config.yaml
d_model: 768
lr: 0.00982
warmup_steps: 119
decay_shape: "pow"
final_lr_fraction: 0.1
seq_len: 512
steps: 8164
Each number is 128 + 24 x the weight over its row's rms, rounded and kept within 0 to 255. Layers, rows and columns count from 0. The size above them is the row's rms in percent of the matrix's.

# layer 8 attention value, 384x768, rms 0.0397, rows 366-378, columns 512-575
size [ 85  88  88  84  83  89  85  86  85  87  86  87  86]
[[140 122 110  94 105 120 115 137 106 118 151 107 163 102 177  83 120 125 131 184 145 167 144 130 123 150 119 110 141 118  96 128  95 113 153 116 112 140 115 132 113 127 132 131 104 155 168  92 117  96  98 142 138 119 143 117 170 106 121 156 166 137 135 108]
 [116 138  98 130 126 129  74 123 130 136 130 126 156 115 113 113 118 125 153 106 142 134 100 157 140 142 125 116 156 120 139  96 114 109 111 111 138 126 108 127 127 117 122  89 114 142 150 132 143 130 136 126 121 106 109 155 102 112 125 138 119 106 109 152]
 [119 133  91 111 156 134 114 113 108 125  90 133 117  98 149  97 143 106 175 133 123 136  99 116 111 143 154 137 146 149 136 131 162 140 151 172 139 123 127 161 136 123 128 137 159 172 136  92 134 160  96 126 132 133 143 109 146 145 105 120 151  96 168  87]
 [ 80 117 128 106 103 185 142 146  90 170 129 131 133 106  89 150 124  97  97  95 166  98 116 149 116  91 103 154 124 139 115 122 122 128 158  88 142  96 159 116 165 108 144 147 101 134 160 151 121 130 156 175 123 134  86 172  96 149 120 143 127 107 116 146]
 [109 104  81 152 127 143 137 114  85  93 129 132 112 151 137 119 162 140 133 108 159  90  94 124 167 129  89 143 198 160  75 102 109 105 121 126 145  98 106 136 110 156 121 103 134  93 134 145 111 146 151 151 120 141 158 115 190 105 163 139 103 111  96 154]
 [128 137 145 134 115 119 135 105  89 106 117 111 151 155 160 107 104 117 135 136 158 137 132  99 175 122 177 111 152  99 118 111 149 147 116 129 111 118 145  97 141 160 156 146 132 168 108 154 111 133 114 155 184 119 150 114  93 149 130 110 156 120 138 123]
 [147 140 144 131 102 143 133 150 134 140 126 135 125 114 119 135 139 134 120 147 144 131 138 138 126 191 136 139  87  86 145 163 132 174 128  89 121 168 167 128 131 113 110 133 132 139 101  77 137  76 134 106 118 139 173 121 169  95 134  90 152 108 166 152]
 [ 73 138 125 177 111  98 139 155 127 115  99 158 137 147 145 142 145  80 156 134 142 135 106 104 103 116 115 149 103 128 148  99 104 111 143 141  91 131 104 123 106 167 155 117 105 112 123  87 135 124 132 114 125 143 100 137 106 131 150 115 103 137 162 144]
 [102 169 140 107 154 123 101 177 107 150 167 129 127 177 110 113 154 131 102 131 148 116 137  86 118 110 120 114 121 143 121 141 140 145 132 178 108 153 116 121 127 132 115 141 164 128  89 101 125 135  68 133 103 156 124 115 106 122 116 144 121  86 116 113]
 [107 157 169 184 120 144  85 121 126 149 149 131  85 111 133 108 138 106 117  88 143 153 122 108 112 173 112 163 125 134  93  90 134 114 161  70 107 155 133 165 151 139 131 159 111 119 121 175 119 117 106 157 105 128 120 127 109 152 166 129 128 161 137 119]
 [132 181 103  93 108  89 127  92 125 145 139 107 186 144 119 117 141 133 129 159 127 126  86 179  94 112 132 113 156 134 177 140 133 137 150 144 144 144 116 103 114 101 113 111 102 135 125 151 117  95 128 104 124 159 125 135 150 113 148 157 124 137 142 134]
 [141 179  78 103 157 155 116 142 125 143 103 117 132 157 100  74 125 155 164 147 120 146 123 100 147 138 133 109 140 137 140  99 146  86 104 127 107 150 123 137 152 128 115 117 114 179 151 109 116 119 186 157 104 119  63 142 131 131 153  78 124 154  67 122]
 [145 143 116 130 156 123 139 136 118 140 101 159 146 126 115 116  93  69  86  90 115 120 109 155 150 148 151  98 104  97 127 161 114 135 141 112 174 104 131 124 114 125 140 127 115 130 110  86  93  93  76  81 157  87 132  96 145 176 129 140 114 167  67 128]]
# layer 8 attention output (transposed), 1152x768, rms 0.184, rows 1006-1017,1070-1081,1134-1145, columns 512-575
size [ 87  81  86  87  77  84  87  82  87  81  88  90  81  77  84  86  87  84  81  86  82  86  82  81  95 102  95  92  92  95  94  99  95  94  94 100]
[[ 76 102 134 176 148 139 145 130  87 154 153 182 124 143 118 152 134 119 100 123 138 180 167 158 160 122 160 157 106 125 130 168 115 129  94 141 138 142 115 190 125 128 139 152 140 140 143 155 157 150 109 141  89 134 150 119 136 157 131 118 171 120 142  84]
 [161 120 148 148 142 131 120 100 138 153  93 113 166 142 128 170  90  95 155 131  93 146 130 118 132 123  80 169 133 120 153 131 166 158 100 106 119 116 148  72 141 156 144 129 148 109  96 192 126 140 116 146 117 173 174 107  75 126 122 129 130 126 167 108]
 [141 124 148 104 129 115 130 164 107 177 180 139 113 134 134 113 106 181 133 121 111 119 114 119 112 130 110 115 122 124 146 162 112 129 155 115  99 123 112 136 152 107 170  73 122 122 127 130 153 119 137 161 111 151 143 153 159 128 121 149 105 121 163 154]
 [166 165 135 169 158 104 112  85 119 125 108  96 147 138 112 138 166 104 122 116 116 143 122 157 140 112  89 119 120 102 125 149 127 132 115  92  81 110 147 134  90 177 169 117 126 101 142 180 127 113 158 146 125 164 146 126 113 122 125 177  76 152 177 176]
 [148 163  78 143 116 107 141 133 136 162 163 113 127  99 149 142 124 132 128 173 106 118 123 108 134 180 128 115 190 145 136 124 160 150 142 123  91  88 143 111 155 141 107 122  98 100  96 157  81  98 153 142  88 138 125 116  88 110 162 127 113 159 169 134]
 [135  89 136 124 104 135 117 182 120 124 107 136 122 111 110 154 125 160 133 120 114 118 121 164 129 108 103  93  65 121 104 149 118  72  93 124 115 144 172 166 158 131 124 111 128  83 141 102 131  93 113 158 108 121 165 166 107 147  94 162 100 103 142 108]
 [154 108 138 161 157 176 127  85 110 133 132 114 108 132 104 123 118 110 150 134 129 123 132 130  99 152 133 176 145 152 103 108 110 149 152  95  94 145 124  72 105 131 145 114 170 138 175 157 159 111 128 102 107 108 126 165 120 147 110 136 140 135  94 128]
 [125 124 112 136 115 111 133 172 145  75 144 108  82 100 141 155 145 164 110 153 123 117 154 143 134 155  91 148 112 102 132 150 123 122 135 125 169 101  73 156 158  91 122 115 150 128 106 136 113 122 143 147 162 138 156 114 130 127 112  95 126 159 152 133]
 [141 133  97 122  87 111 116 134 134 108 150 106 114 142 128 138 176 156  78 117 146 130 112 132 116 127  89 133 150 138 115 132 159 103 123  93 139 140 114 101 152 121 169 117 176 107 147 126 125 105 130 114 157 106 148 138 176  99  80 186 104 146  99 136]
 [186 158 131 127 118 134 148  62 144 110 104 152 110 129 136 120 107 125 145 123 141 127 102 139 126 100 159 161 157 155 153 122 112 114 101 126 156  98 134 126 109 125 135 143 136 115 117 142 160 121 111 123 136 156 160 119 142 107 144 141 148 170  91 104]
 [163 126 132  94  82 132 171 166 134  94 167 121 102 103 123 120 147 155  90 194 114 124 117 100 147  83 144 153 107  88 116 143 100 120  95 127 111 125 121 138 125 120 125 100 163 133 107 143 104 148  99 118 123 118 139 101 148 125 121  90 140 179 102 144]
 [186  80 154 136 125 123 147 186 159 101 138 149 123 159 147 128 143 109 119 185 153 132  93 110 127 114 129 160 127 120 114 113 106 135  76 144 111 116 140 105  95 123 166 123 110 126 132 174 133 124  96 153 143 105 161 121 113 157 102 138 108 164 134 123]
 [147 102 109 109 145 161 124 127 116 155 117 129  70 183 150 110 113 151 144 105 165 125 151 107 144 116  95 124 150 116 114 144 136 167 104 105 143 140 165 118 124 119 132 115  61 120 136 141 113 158 148 128 115 137  81 128 114 141 129  99 104 117 147 131]
 [105 139 179 138 131 130 158 143 124 154 171 101  97 119 174 149 127 106 157 144 131 141 145  94  79 171 114 119 115 112 101 135 135 109 124 154 131 107 121 100 122 143 116 157 129 127 121 134 119 125 123 127 102 143 146 146 126 154 119 172 135 131  77  86]
 [107 140 140 142 127  99 151 151 152  86 114 143  96 115 144 137  92 124 119  75 133 136 138 138 141 100 154 132 157  88 178 114 122 122 135 169 155 142  90 118 169 146  84 102 118 109 151 163 128 115 123 135 148 109 102 135 109  95 111 107 108 126 140 200]
 [132  89  90  96 133  74 117 122 138 118 131 104  73 103 133  89 111 114 153 128 107  93 123 107 103 114 116 141  92 149 151 106 125 123 132 154 130 141 109 100 114 167 106 112 124 144 151 124 142 127 155  95 133 124 143 110 158 102 153 117 119 158 131 104]
 [150 119 162 143 125 105 133 184 124 179 163 112 109 165 145 101 153  95 142 122 121 113 131 111  86 140 100 139 119 173 126 130 160 155 103 143 136 168 125 157 157 120 139 132 128 123 128 150 131 110 166 130 167 110 105 180 116 133 112 140 145 141  79  77]
 [148 118 148  87 145 130 124 127 139  97 151 186 113 127  73 125 172 139 160 144 135 152 123 120 111 161 133 154 148 152 138 171 146 139 194  80 135 133 142 128 130 124 123 133 144 112  94 135 107  89 150 106  95 137 156 121 181 134 113 128 138  98  99  95]
 [125  88 126 113 120 106 106 123 135 129 131 109 136 124 149  89 124 108 153 127 116 153 127  91 139 107  60 123  89 120 141 155 162  98 142 167 100 128 101 111 142 125 122 154  78 110  87 158 156 150 124 103 142 136  86 155 102 109 106 148 142 141  68  91]
 [140 131 106  98 107 157 133 147 107 131 116 139 128 112  89 144 168 122 141  94 147 115 178 156  97 129 173 122 128 129 145 134 168 115 125 108 143 124 165 148 106 158 113 163 154 114 166 153  88 120 178 134 146 163 123 165 136 154  74 159 150 107 133  94]
 [130 140 145  99 108 114 106 119 129 132 105 122 113 113 167 158 111 123 159 120 129 152 131 166 119 171  91 146 102 114 119 103 161 148 104 112 128 157 148 132 107 127 148 123  65 141 129 144 170 166 106 162 129 145 148 134 110 111 108 117 170 171 137 111]
 [190 102 117 128 158 148 150 107 143 146 135 179 105 147 153 110 126 137 166 134 111 188 153 135 123  93 142  95 124 168 126 178 117 120 115 102 148 139 110  94  99 143 124 142 182 114 123 147 137 101 127  97 139 161 126 138 155 125 154 126 137 125 100 121]
 [137 118 160 146 126 168 129 123 164  94  72 147 102 124 112 100  99 126 102 152 135 124 107 100 124 141 175 128  98 109 139 101 104 119 112 163 129 122 157 120 154 106 119  72 146 134 115 144 119 120 134 122 158 111 115 117 142 112 129 181 130 130  86 122]
 [110 132 115 163 111 106 132 156 119 180 151 144  86 128  92 162 136 125 141 123 158 119 112 112 110 168 117 124  88 154 125 139 152 152 110 133 114 147 129 122 117 123 143 119 130  97 117 170 131 100 107 147 130 120 140 127 115  92 139 151 151 103 147  82]
 [134 156 104 102 123  69 110 170 139 130 122 126 170 116 125 142 142 152 134 109 105 117 108 130 110 160 133 100 118 136 126 131 162  93 119 120  83 106 107  75 118 113 124 128 160 135 159 144 140 104 137 168 126 136 102 151  93 147 108 144 155  95 150 140]
 [115 162 167  97 118 143  96 131 138 137  94 131 136 135 107 149 117 149 110 129 135 174 151 164 114  73 151 160 165 118 170 158 166 169 146  97 136 178 101  95 145 142 142 167 128 132 152 135 120 140 119 109 147 130 157 119 174 146 145 156 108 104 119 113]
 [107 142 143 135 105 137 110 100 148 108 162 140 174 143  84 134 158 101  64 156  95 142 113 116 138 133 168 167 114 161 102  67 146 126 111 117  61 161 141 113 111 135 111 141  69 109 132 128 131 125 130 111 158 109 134  96 116  90 162 122 121 101  81 128]
 [143 104 141 164 139 127 100 168 122  98  92 116 115 138 131 129 164 125 160 101 116 109 132 159 142 128 162  73 108 133 154 147 109  92 121  97 130 152 148 124 137 101 140 126 113 125 116 116 134 129 105 127 132  97 133 126 120  75 116  82 142 118 146 106]
 [141 113 123 133 105 154 121 107 138 124  99  78 121 126 187 138 116 128 138 129 152 127 132 105 120 119 131 115 114 115 170 129 102  98 101 111  80 121 122  97 126 100 148 129 162 145 151 101  94 100 114 132 132 136 126 144 121 162  86 123 143 138 154 143]
 [162 166 106 186 105 145 165 133 137 144 129  89 148 158 180 137 126 155 160 138 131  89 150 151 109 125 135 110 131 121 119 112  97 105 134 114  89 125 136 135  89 134 111 154 129 115 121 111 132 106 155 140 121 128 100 191 119 105  83 140 103 150  95 137]
 [104 106  87 147 126 131 115 130  97 115 126 143 100 133 111 176 122 132 129 128 141  83 137 152 145 133 175 116 131 107 117 105 115 124 150 156 163 115 158 165 118 137 131 132 128 126 146 128  84  63 111 150 154 126 113 112 103 121 151  99 121 121 172 132]
 [158 119 148 153 142 112 113 122 127 177 195 159 110 124 153  82 125 100 138 154 105 125  91 133 163 131 134  94 133 153 135 120 123 155 148 132 149 149 139 114 156 131 161 156 116 113 127 144 166 105  93  94 112 134 133  84 115 111 126 166 138 116 103 136]
 [169 134 144 149 143 123 126 147 129 113 121 120 101 144 110  96 121  90 145  86 103 182 105 150 179 133 162 154 143  80 145 129 136 132 159 106 110 132 113 143 116 118 139 127 170 165 126 129 160 127 168 158 154  84 123 112 137 146 145 111 130 105 145  94]
 [146 118 135 148  93  93 146 141 132  78 110 136 115 154  79 129  80 114 170 134 134  71 112 109 136 169 159  97 124  73 112 107 142 121 139 167  98 119 181 136 109 120 131 122 135 119  88 220 146  92 170 123 151 128 111 104  92  94 129 138 106  99 170 131]
 [112 116 134 136 104 129 142 141 102 119 129  81 107 152 109 163 132 131 146  98 120 142 177  90 115 140 114 140 165 162 113 123 118 157 137 181 127 118  89 129 107 148 142 167  86 110 110 100 137  95 103  86  90 145 161 139 171 143 133 160 103 121 165 155]
 [ 68 128 140 118 141 136  63 108 148 120 121 143 190 114 102 147 145 138 107 134 128 114 187 146 107  86 136 118  84 159 140 146 156 147 137  98 116  91  93  93 167 124 143 165 128 153 112  81 110 183 152 115 156 122 155 126 125 136 178 137 124 119  85 100]]